From a checkpoint of a small transformer trained on Wikipedia.
Size: 9 layers, width 448, 7 heads of 64, MLP 1472 SwiGLU, vocabulary 3772, 74.3M parameters.
Architecture: RMSNorm before each block, rotary positions, no biases in attention or MLP, untied embeddings, normalized queries and keys, some layers without positions, local attention windows, gated attention, exclusive self-attention, value embeddings, hashed n-gram embeddings, a smear gate, an embedding shortcut, learned residual scales, skips across layers, capped logits.
Training: a variant of Muon for these matrices, 359M tokens.
Each number is 50 + 12 x the weight over its row's rms, rounded and kept within 0 to 99. Layers, rows and columns count from 0. The size before them is the row's rms in percent of the matrix's.

# k: layer 3 attention key, 448x448, rms 0.0569, rows 405-432, columns 112-167
# q: layer 3 attention query, 448x448, rms 0.0569, rows 406-433, columns 112-167
k405 087:55 52 52 66 55 63 38 70 59 46 53 37 37 58 63 30 32 38 68 27 50 48 59 41 37 40 50 53 54 34 61 60 64 55 25 71 48 51 34 42 62 33 51 48 24 35 49 81 49 48 52 67 62 63 34 46
q406 083:58 34 65 62 58 38 62 49 49 49 61 22 71 62 55 46 33 22 68 61 48 56 55 43 65 35 32 41 49 26 67 56 39 49 46 64 44 40 49 36 53 53 39 41 25 39 66 59 43 47 61 48 64 50 35 27
k406 090:55 36 47 66 67 64 47 61 47 58 40 54 47 57 54 38 37 42 55 50 39 57 45 59 58 60 50 57 69 35 58 48 57 38 18 50 32 61 34 41 36 45 38 49 40 49 61 70 54 60 50 59 58 65 41 52
q407 094:39 55 42 41 37 42 55 50 40 62 41 68 70 32 59 49 62 66 35 50 66 39 44 43 33 57 72 52 56 78 43 50 57 49 52 47 53 72 49 65 43 41 71 61 62 49 55 24 46 53 63 41 27 44 44 73
k407 094:36 47 53 41 52 37 52 45 33 53 41 50 53 46 38 41 62 52 28 34 43 44 42 61 43 68 70 59 46 66 61 61 33 52 87 47 70 39 66 59 47 47 71 76 66 58 28 51 42 57 55 38 33 42 54 42
q408 097:63 19 61 55 60 31 37 41 44 39 54 46 46 66 41 43 30 39 43 65 41 41 71 58 63 37 41 53 50 37 39 58 42 42 56 68 36 49 28 39 53 38 41 34 36 52 58 70 47 72 49 57 61 61 52 43
k408 100:37 33 51 59 56 56 38 47 46 31 60 52 37 73 50 45 30 35 60 57 56 49 63 51 55 45 51 47 76 35 42 67 77 48 16 57 25 57 51 48 38 39 41 39 46 59 63 71 65 57 51 61 79 58 48 64
q409 094:20 63 55 53 33 66 49 50 43 54 41 69 67 25 57 60 68 47 59 33 52 71 29 48 60 59 51 49 53 50 46 55 50 47 49 46 50 53 56 59 58 59 57 61 73 60 53 34 55 26 47 48 42 41 39 39
k409 099:48 66 54 41 48 60 45 53 30 58 50 50 49 46 55 46 66 67 37 25 43 54 34 40 52 63 50 54 35 69 68 43 36 62 72 44 60 41 64 48 54 54 63 76 44 61 45 08 58 41 47 36 42 47 39 29
q410 084:59 47 54 70 74 30 50 61 48 41 68 76 43 45 36 80 61 50 34 60 53 44 37 46 40 56 46 22 73 54 33 40 60 59 49 61 54 55 51 49 37 53 38 73 33 43 49 35 49 54 56 48 62 33 51 47
k410 080:45 62 56 57 45 43 63 37 64 49 50 52 51 52 43 62 39 52 43 39 52 54 50 57 63 59 66 48 27 71 53 38 36 35 58 59 48 63 29 14 81 66 64 44 49 49 62 43 28 50 49 49 55 72 53 41
q411 088:45 32 43 57 43 50 68 43 40 66 50 48 53 57 33 35 61 33 66 79 61 48 75 45 56 43 43 29 64 45 32 37 61 47 61 51 62 42 62 61 42 25 36 28 65 54 63 36 75 61 79 75 46 39 28 57
k411 083:54 44 58 38 50 62 51 55 41 64 25 29 43 52 47 53 56 23 60 46 40 43 63 66 52 47 49 37 34 48 70 59 72 62 50 66 39 40 51 49 53 47 55 77 56 45 46 27 64 44 30 38 56 40 45 50
q412 079:57 26 69 36 58 46 60 49 57 45 43 36 42 45 30 42 47 57 43 33 28 47 71 53 54 41 65 48 55 76 37 61 49 52 53 41 69 57 47 42 48 63 51 34 36 53 67 54 64 61 59 37 52 55 40 47
k412 081:44 71 60 41 48 32 40 60 65 39 55 36 47 65 50 60 38 45 58 36 47 32 52 28 55 57 59 64 46 50 75 24 30 51 50 51 36 39 50 61 57 55 46 48 40 42 40 36 57 45 67 59 59 27 34 64
q413 083:42 59 39 66 59 53 44 39 51 46 32 42 54 58 57 56 65 49 44 58 50 37 41 64 62 64 54 46 41 27 69 52 48 41 61 50 53 38 36 35 34 57 47 30 40 61 43 46 68 67 56 28 40 48 57 47
k413 079:76 41 59 60 55 55 53 38 55 27 47 48 35 57 57 52 48 19 25 34 73 52 52 69 40 36 45 37 49 44 53 37 65 52 48 58 53 42 58 63 66 52 39 41 23 52 58 38 46 50 54 44 55 48 47 48
q414 083:65 47 51 47 37 32 29 56 49 41 49 42 52 53 44 47 60 51 74 61 28 30 54 35 54 56 66 61 61 36 49 63 43 66 75 53 69 36 54 39 61 49 53 53 50 60 51 73 59 54 24 68 48 68 49 49
k414 085:48 57 35 53 53 49 45 58 27 25 69 54 64 65 60 77 58 52 33 60 68 46 42 40 67 61 55 34 60 37 68 73 61 54 52 39 34 53 58 56 50 35 53 35 62 29 33 54 50 39 52 62 54 29 57 52
q415 085:37 35 35 49 45 62 64 45 64 50 42 54 54 28 54 48 40 40 62 45 60 45 13 32 53 42 75 37 35 55 21 35 67 57 77 68 54 52 59 38 58 36 27 56 41 69 63 47 41 34 55 33 57 40 33 59
k415 078:39 26 72 38 38 54 46 49 44 60 68 42 32 36 55 54 38 54 44 65 32 54 61 53 45 70 33 46 35 63 47 52 52 69 48 74 40 50 46 44 49 45 30 31 33 31 44 56 44 71 46 35 65 60 32 52
q416 083:42 49 61 52 43 44 44 46 48 40 71 86 50 59 43 39 64 41 43 36 50 55 57 62 45 58 46 64 47 30 70 59 62 30 60 51 44 46 59 57 44 63 65 31 53 58 40 49 52 68 59 51 41 40 56 42
k416 082:68 38 54 41 49 39 65 50 39 51 70 53 46 56 41 55 46 44 44 57 49 57 66 52 41 64 46 37 56 23 51 48 42 62 51 61 62 39 34 66 52 71 35 47 54 62 45 43 43 26 39 33 59 48 38 38
q417 087:69 37 43 36 71 52 64 53 13 54 58 39 42 42 25 61 53 35 46 70 44 50 65 18 72 49 28 59 60 47 53 59 30 62 63 54 41 55 55 62 46 32 59 43 50 34 65 37 55 67 68 54 34 61 41 65
k417 080:60 49 70 65 48 54 50 38 36 43 51 44 39 42 55 39 53 38 31 57 52 18 43 44 38 41 55 45 34 47 36 56 54 82 60 56 45 57 44 60 69 45 64 76 58 22 60 52 61 45 39 43 49 50 51 61
q418 086:48 59 69 50 61 55 44 38 55 45 50 47 48 41 70 54 37 52 42 50 36 61 41 56 65 48 63 39 44 38 54 56 46 59 37 50 45 38 45 40 35 47 49 53 50 65 58 66 73 34 55 54 64 43 51 58
k418 085:64 29 33 31 49 50 55 49 49 64 42 54 54 42 65 59 57 64 41 58 63 47 37 58 39 31 64 50 16 53 48 42 60 53 43 12 52 54 41 50 48 32 47 43 54 58 58 43 48 48 47 30 56 57 52 70
q419 084:59 49 39 48 43 51 52 39 35 60 52 53 48 55 54 41 52 50 54 22 52 52 40 54 39 41 51 36 52 35 50 56 36 50 64 65 40 49 29 60 56 48 28 19 61 61 34 43 67 25 61 29 55 66 39 46
k419 082:66 71 34 42 64 56 42 47 52 53 46 30 42 60 70 55 51 45 44 25 32 70 21 55 43 52 59 68 36 23 62 64 60 32 60 46 44 55 47 39 48 59 56 47 50 65 53 42 74 40 39 57 58 53 35 63
q420 086:39 43 56 46 67 53 70 48 44 69 45 59 35 42 60 38 61 46 40 62 38 37 51 19 54 56 43 52 46 37 48 37 41 47 42 38 65 48 62 35 43 49 56 44 51 70 45 67 58 37 58 62 50 43 50 51
k420 076:43 64 63 51 39 45 31 55 48 36 54 48 77 45 80 46 37 34 66 68 39 48 57 59 61 57 33 53 72 49 53 64 52 50 54 54 38 54 45 52 79 55 53 57 55 57 36 50 57 70 53 44 42 71 51 31
q421 077:49 53 62 67 39 50 56 55 76 43 51 60 50 72 52 61 39 40 37 44 56 24 36 47 34 41 41 53 38 53 52 31 51 42 52 51 42 37 27 67 45 71 63 55 41 43 65 56 57 48 53 34 47 58 56 53
k421 074:58 53 36 52 61 38 49 55 71 65 49 49 49 58 45 47 31 44 40 49 33 64 53 27 44 49 22 42 34 45 50 62 53 60 48 53 67 28 49 42 56 42 64 10 42 39 54 54 49 41 57 62 30 40 54 59
q422 081:51 38 60 56 35 61 51 62 57 34 68 66 51 43 49 38 58 50 43 66 43 60 52 50 47 62 59 43 36 28 43 41 45 58 53 44 50 55 51 44 35 54 36 41 59 60 43 43 67 50 47 42 59 45 43 35
k422 081:32 53 29 55 54 29 61 75 68 63 51 39 38 50 55 55 52 44 55 64 65 70 51 52 60 15 56 66 60 51 50 38 57 68 40 51 57 54 21 48 37 63 56 67 48 66 50 44 31 42 55 52 38 58 65 62
q423 077:47 65 66 39 40 36 51 51 60 46 49 65 53 48 66 31 60 56 77 59 62 44 30 66 55 26 73 46 66 59 39 52 51 47 47 54 52 59 66 40 45 66 51 41 32 56 46 54 59 74 43 43 65 63 44 56
k423 078:61 48 45 39 43 36 38 47 32 55 55 33 82 48 53 48 55 73 43 43 58 22 52 46 41 47 49 46 44 45 54 47 62 36 51 68 61 50 26 55 35 53 47 47 27 19 38 47 56 37 50 44 63 38 61 49
q424 085:42 31 41 33 46 54 60 54 34 67 62 72 64 65 57 38 53 53 58 54 64 43 63 69 42 35 53 51 51 65 54 47 27 50 83 43 46 48 66 69 35 39 60 66 39 47 41 45 58 43 48 60 77 55 43 31
k424 082:56 46 52 46 46 41 68 55 40 36 32 39 59 72 51 67 33 36 45 48 65 44 47 50 50 56 34 43 52 40 47 58 46 55 49 62 62 55 42 39 36 47 57 60 63 35 30 33 40 59 39 28 59 47 71 46
q425 082:46 70 52 47 51 48 46 75 33 48 61 73 62 60 71 55 50 63 42 39 45 51 50 60 44 42 57 28 49 51 39 44 47 43 51 58 67 45 46 45 50 34 46 46 65 48 43 42 54 50 51 62 73 36 53 69
k425 082:58 52 42 71 67 85 51 42 40 46 24 52 57 47 61 48 39 46 43 66 42 44 53 44 26 10 53 50 51 59 44 64 47 51 66 56 54 46 60 55 37 54 66 56 38 37 56 40 80 62 46 55 56 64 48 53
q426 085:55 59 64 61 74 46 63 44 36 50 57 51 51 41 55 47 58 63 47 25 50 48 35 71 44 53 56 48 45 76 35 54 60 34 49 54 43 65 55 26 59 36 49 47 51 41 49 49 41 28 34 52 43 60 62 22
k426 080:50 66 56 57 42 58 51 58 60 22 52 47 52 70 65 42 49 59 44 44 66 45 37 50 43 73 58 49 48 68 50 48 58 48 63 74 42 40 68 30 36 41 27 20 42 50 57 51 60 66 40 63 53 29 47 45
q427 083:47 63 49 40 53 61 42 39 77 54 59 57 45 44 29 54 54 40 61 31 70 42 49 54 46 57 30 68 42 30 42 56 45 43 63 37 32 56 36 36 62 21 54 59 53 44 34 62 36 25 62 45 48 46 50 61
k427 078:48 34 60 38 50 55 52 51 52 71 70 76 60 52 33 61 42 55 60 49 46 54 60 36 53 36 44 52 52 42 40 56 67 60 40 56 48 64 56 64 42 38 57 28 54 35 54 63 46 41 50 15 46 55 46 21
q428 088:63 47 40 60 43 40 72 63 48 51 53 38 64 33 57 54 41 43 72 33 44 55 47 92 58 59 47 58 69 32 21 69 68 52 60 60 80 52 54 55 47 35 55 70 73 30 43 60 38 35 27 45 46 64 66 71
k428 078:58 43 47 38 33 67 86 75 44 59 69 50 30 44 43 45 48 60 42 60 50 69 58 64 39 43 35 51 52 56 60 53 24 56 55 32 53 71 43 50 72 58 29 41 52 60 58 46 53 50 45 55 51 77 70 67
q429 083:44 53 53 40 37 26 47 59 39 56 34 34 67 52 62 42 54 65 55 52 44 65 53 66 45 38 67 54 46 54 52 44 50 76 87 46 62 66 61 66 34 41 27 34 46 53 37 36 48 61 41 54 63 38 57 52
k429 077:74 61 51 45 56 55 47 26 48 46 54 41 47 45 49 76 48 53 47 33 47 65 44 52 39 53 54 71 46 63 47 45 37 42 53 43 60 52 69 42 52 61 48 71 41 48 30 49 47 49 63 39 43 58 39 55
q430 082:74 59 52 52 64 54 42 58 43 45 55 43 20 58 53 50 45 49 58 44 52 55 36 47 47 45 38 46 47 25 44 54 57 53 43 58 48 49 53 54 49 49 46 50 19 55 64 45 64 46 56 49 49 69 63 60
k430 083:51 49 46 54 54 69 77 69 58 59 23 55 53 30 55 68 57 33 41 62 35 46 45 60 32 34 48 54 33 53 39 40 44 53 37 58 56 61 39 47 63 31 57 45 35 54 51 42 83 56 45 44 47 68 53 69
q431 083:44 57 33 50 34 65 30 56 49 42 49 52 54 49 48 47 60 67 57 44 47 65 51 54 22 60 47 53 41 47 66 52 53 43 59 26 33 38 35 35 51 25 51 67 67 41 46 68 36 55 35 51 64 63 59 58
k431 082:44 43 56 54 47 47 49 50 36 28 57 54 37 62 43 36 34 45 50 51 58 54 39 47 44 31 49 43 42 43 52 43 38 50 39 54 50 49 68 69 22 51 50 51 53 39 49 63 68 61 59 40 27 18 55 40
q432 081:46 49 40 33 66 50 57 75 44 47 55 35 35 42 55 66 61 42 63 49 51 48 39 38 52 53 49 64 59 58 35 43 40 67 47 42 36 78 63 41 68 56 56 32 50 17 68 40 51 49 43 54 64 51 73 45
k432 074:48 28 71 51 68 35 51 62 36 44 36 52 41 47 30 53 50 32 37 49 39 64 39 20 62 48 52 44 69 61 63 61 62 44 45 51 43 40 31 49 59 45 49 62 43 55 42 50 50 43 23 46 66 38 72 26
q433 082:56 64 54 44 43 44 56 49 51 43 45 66 41 58 54 37 63 64 41 46 72 38 62 60 59 60 59 54 37 51 38 47 32 28 47 60 60 44 50 26 51 54 52 54 35 49 48 43 42 39 55 43 36 57 51 71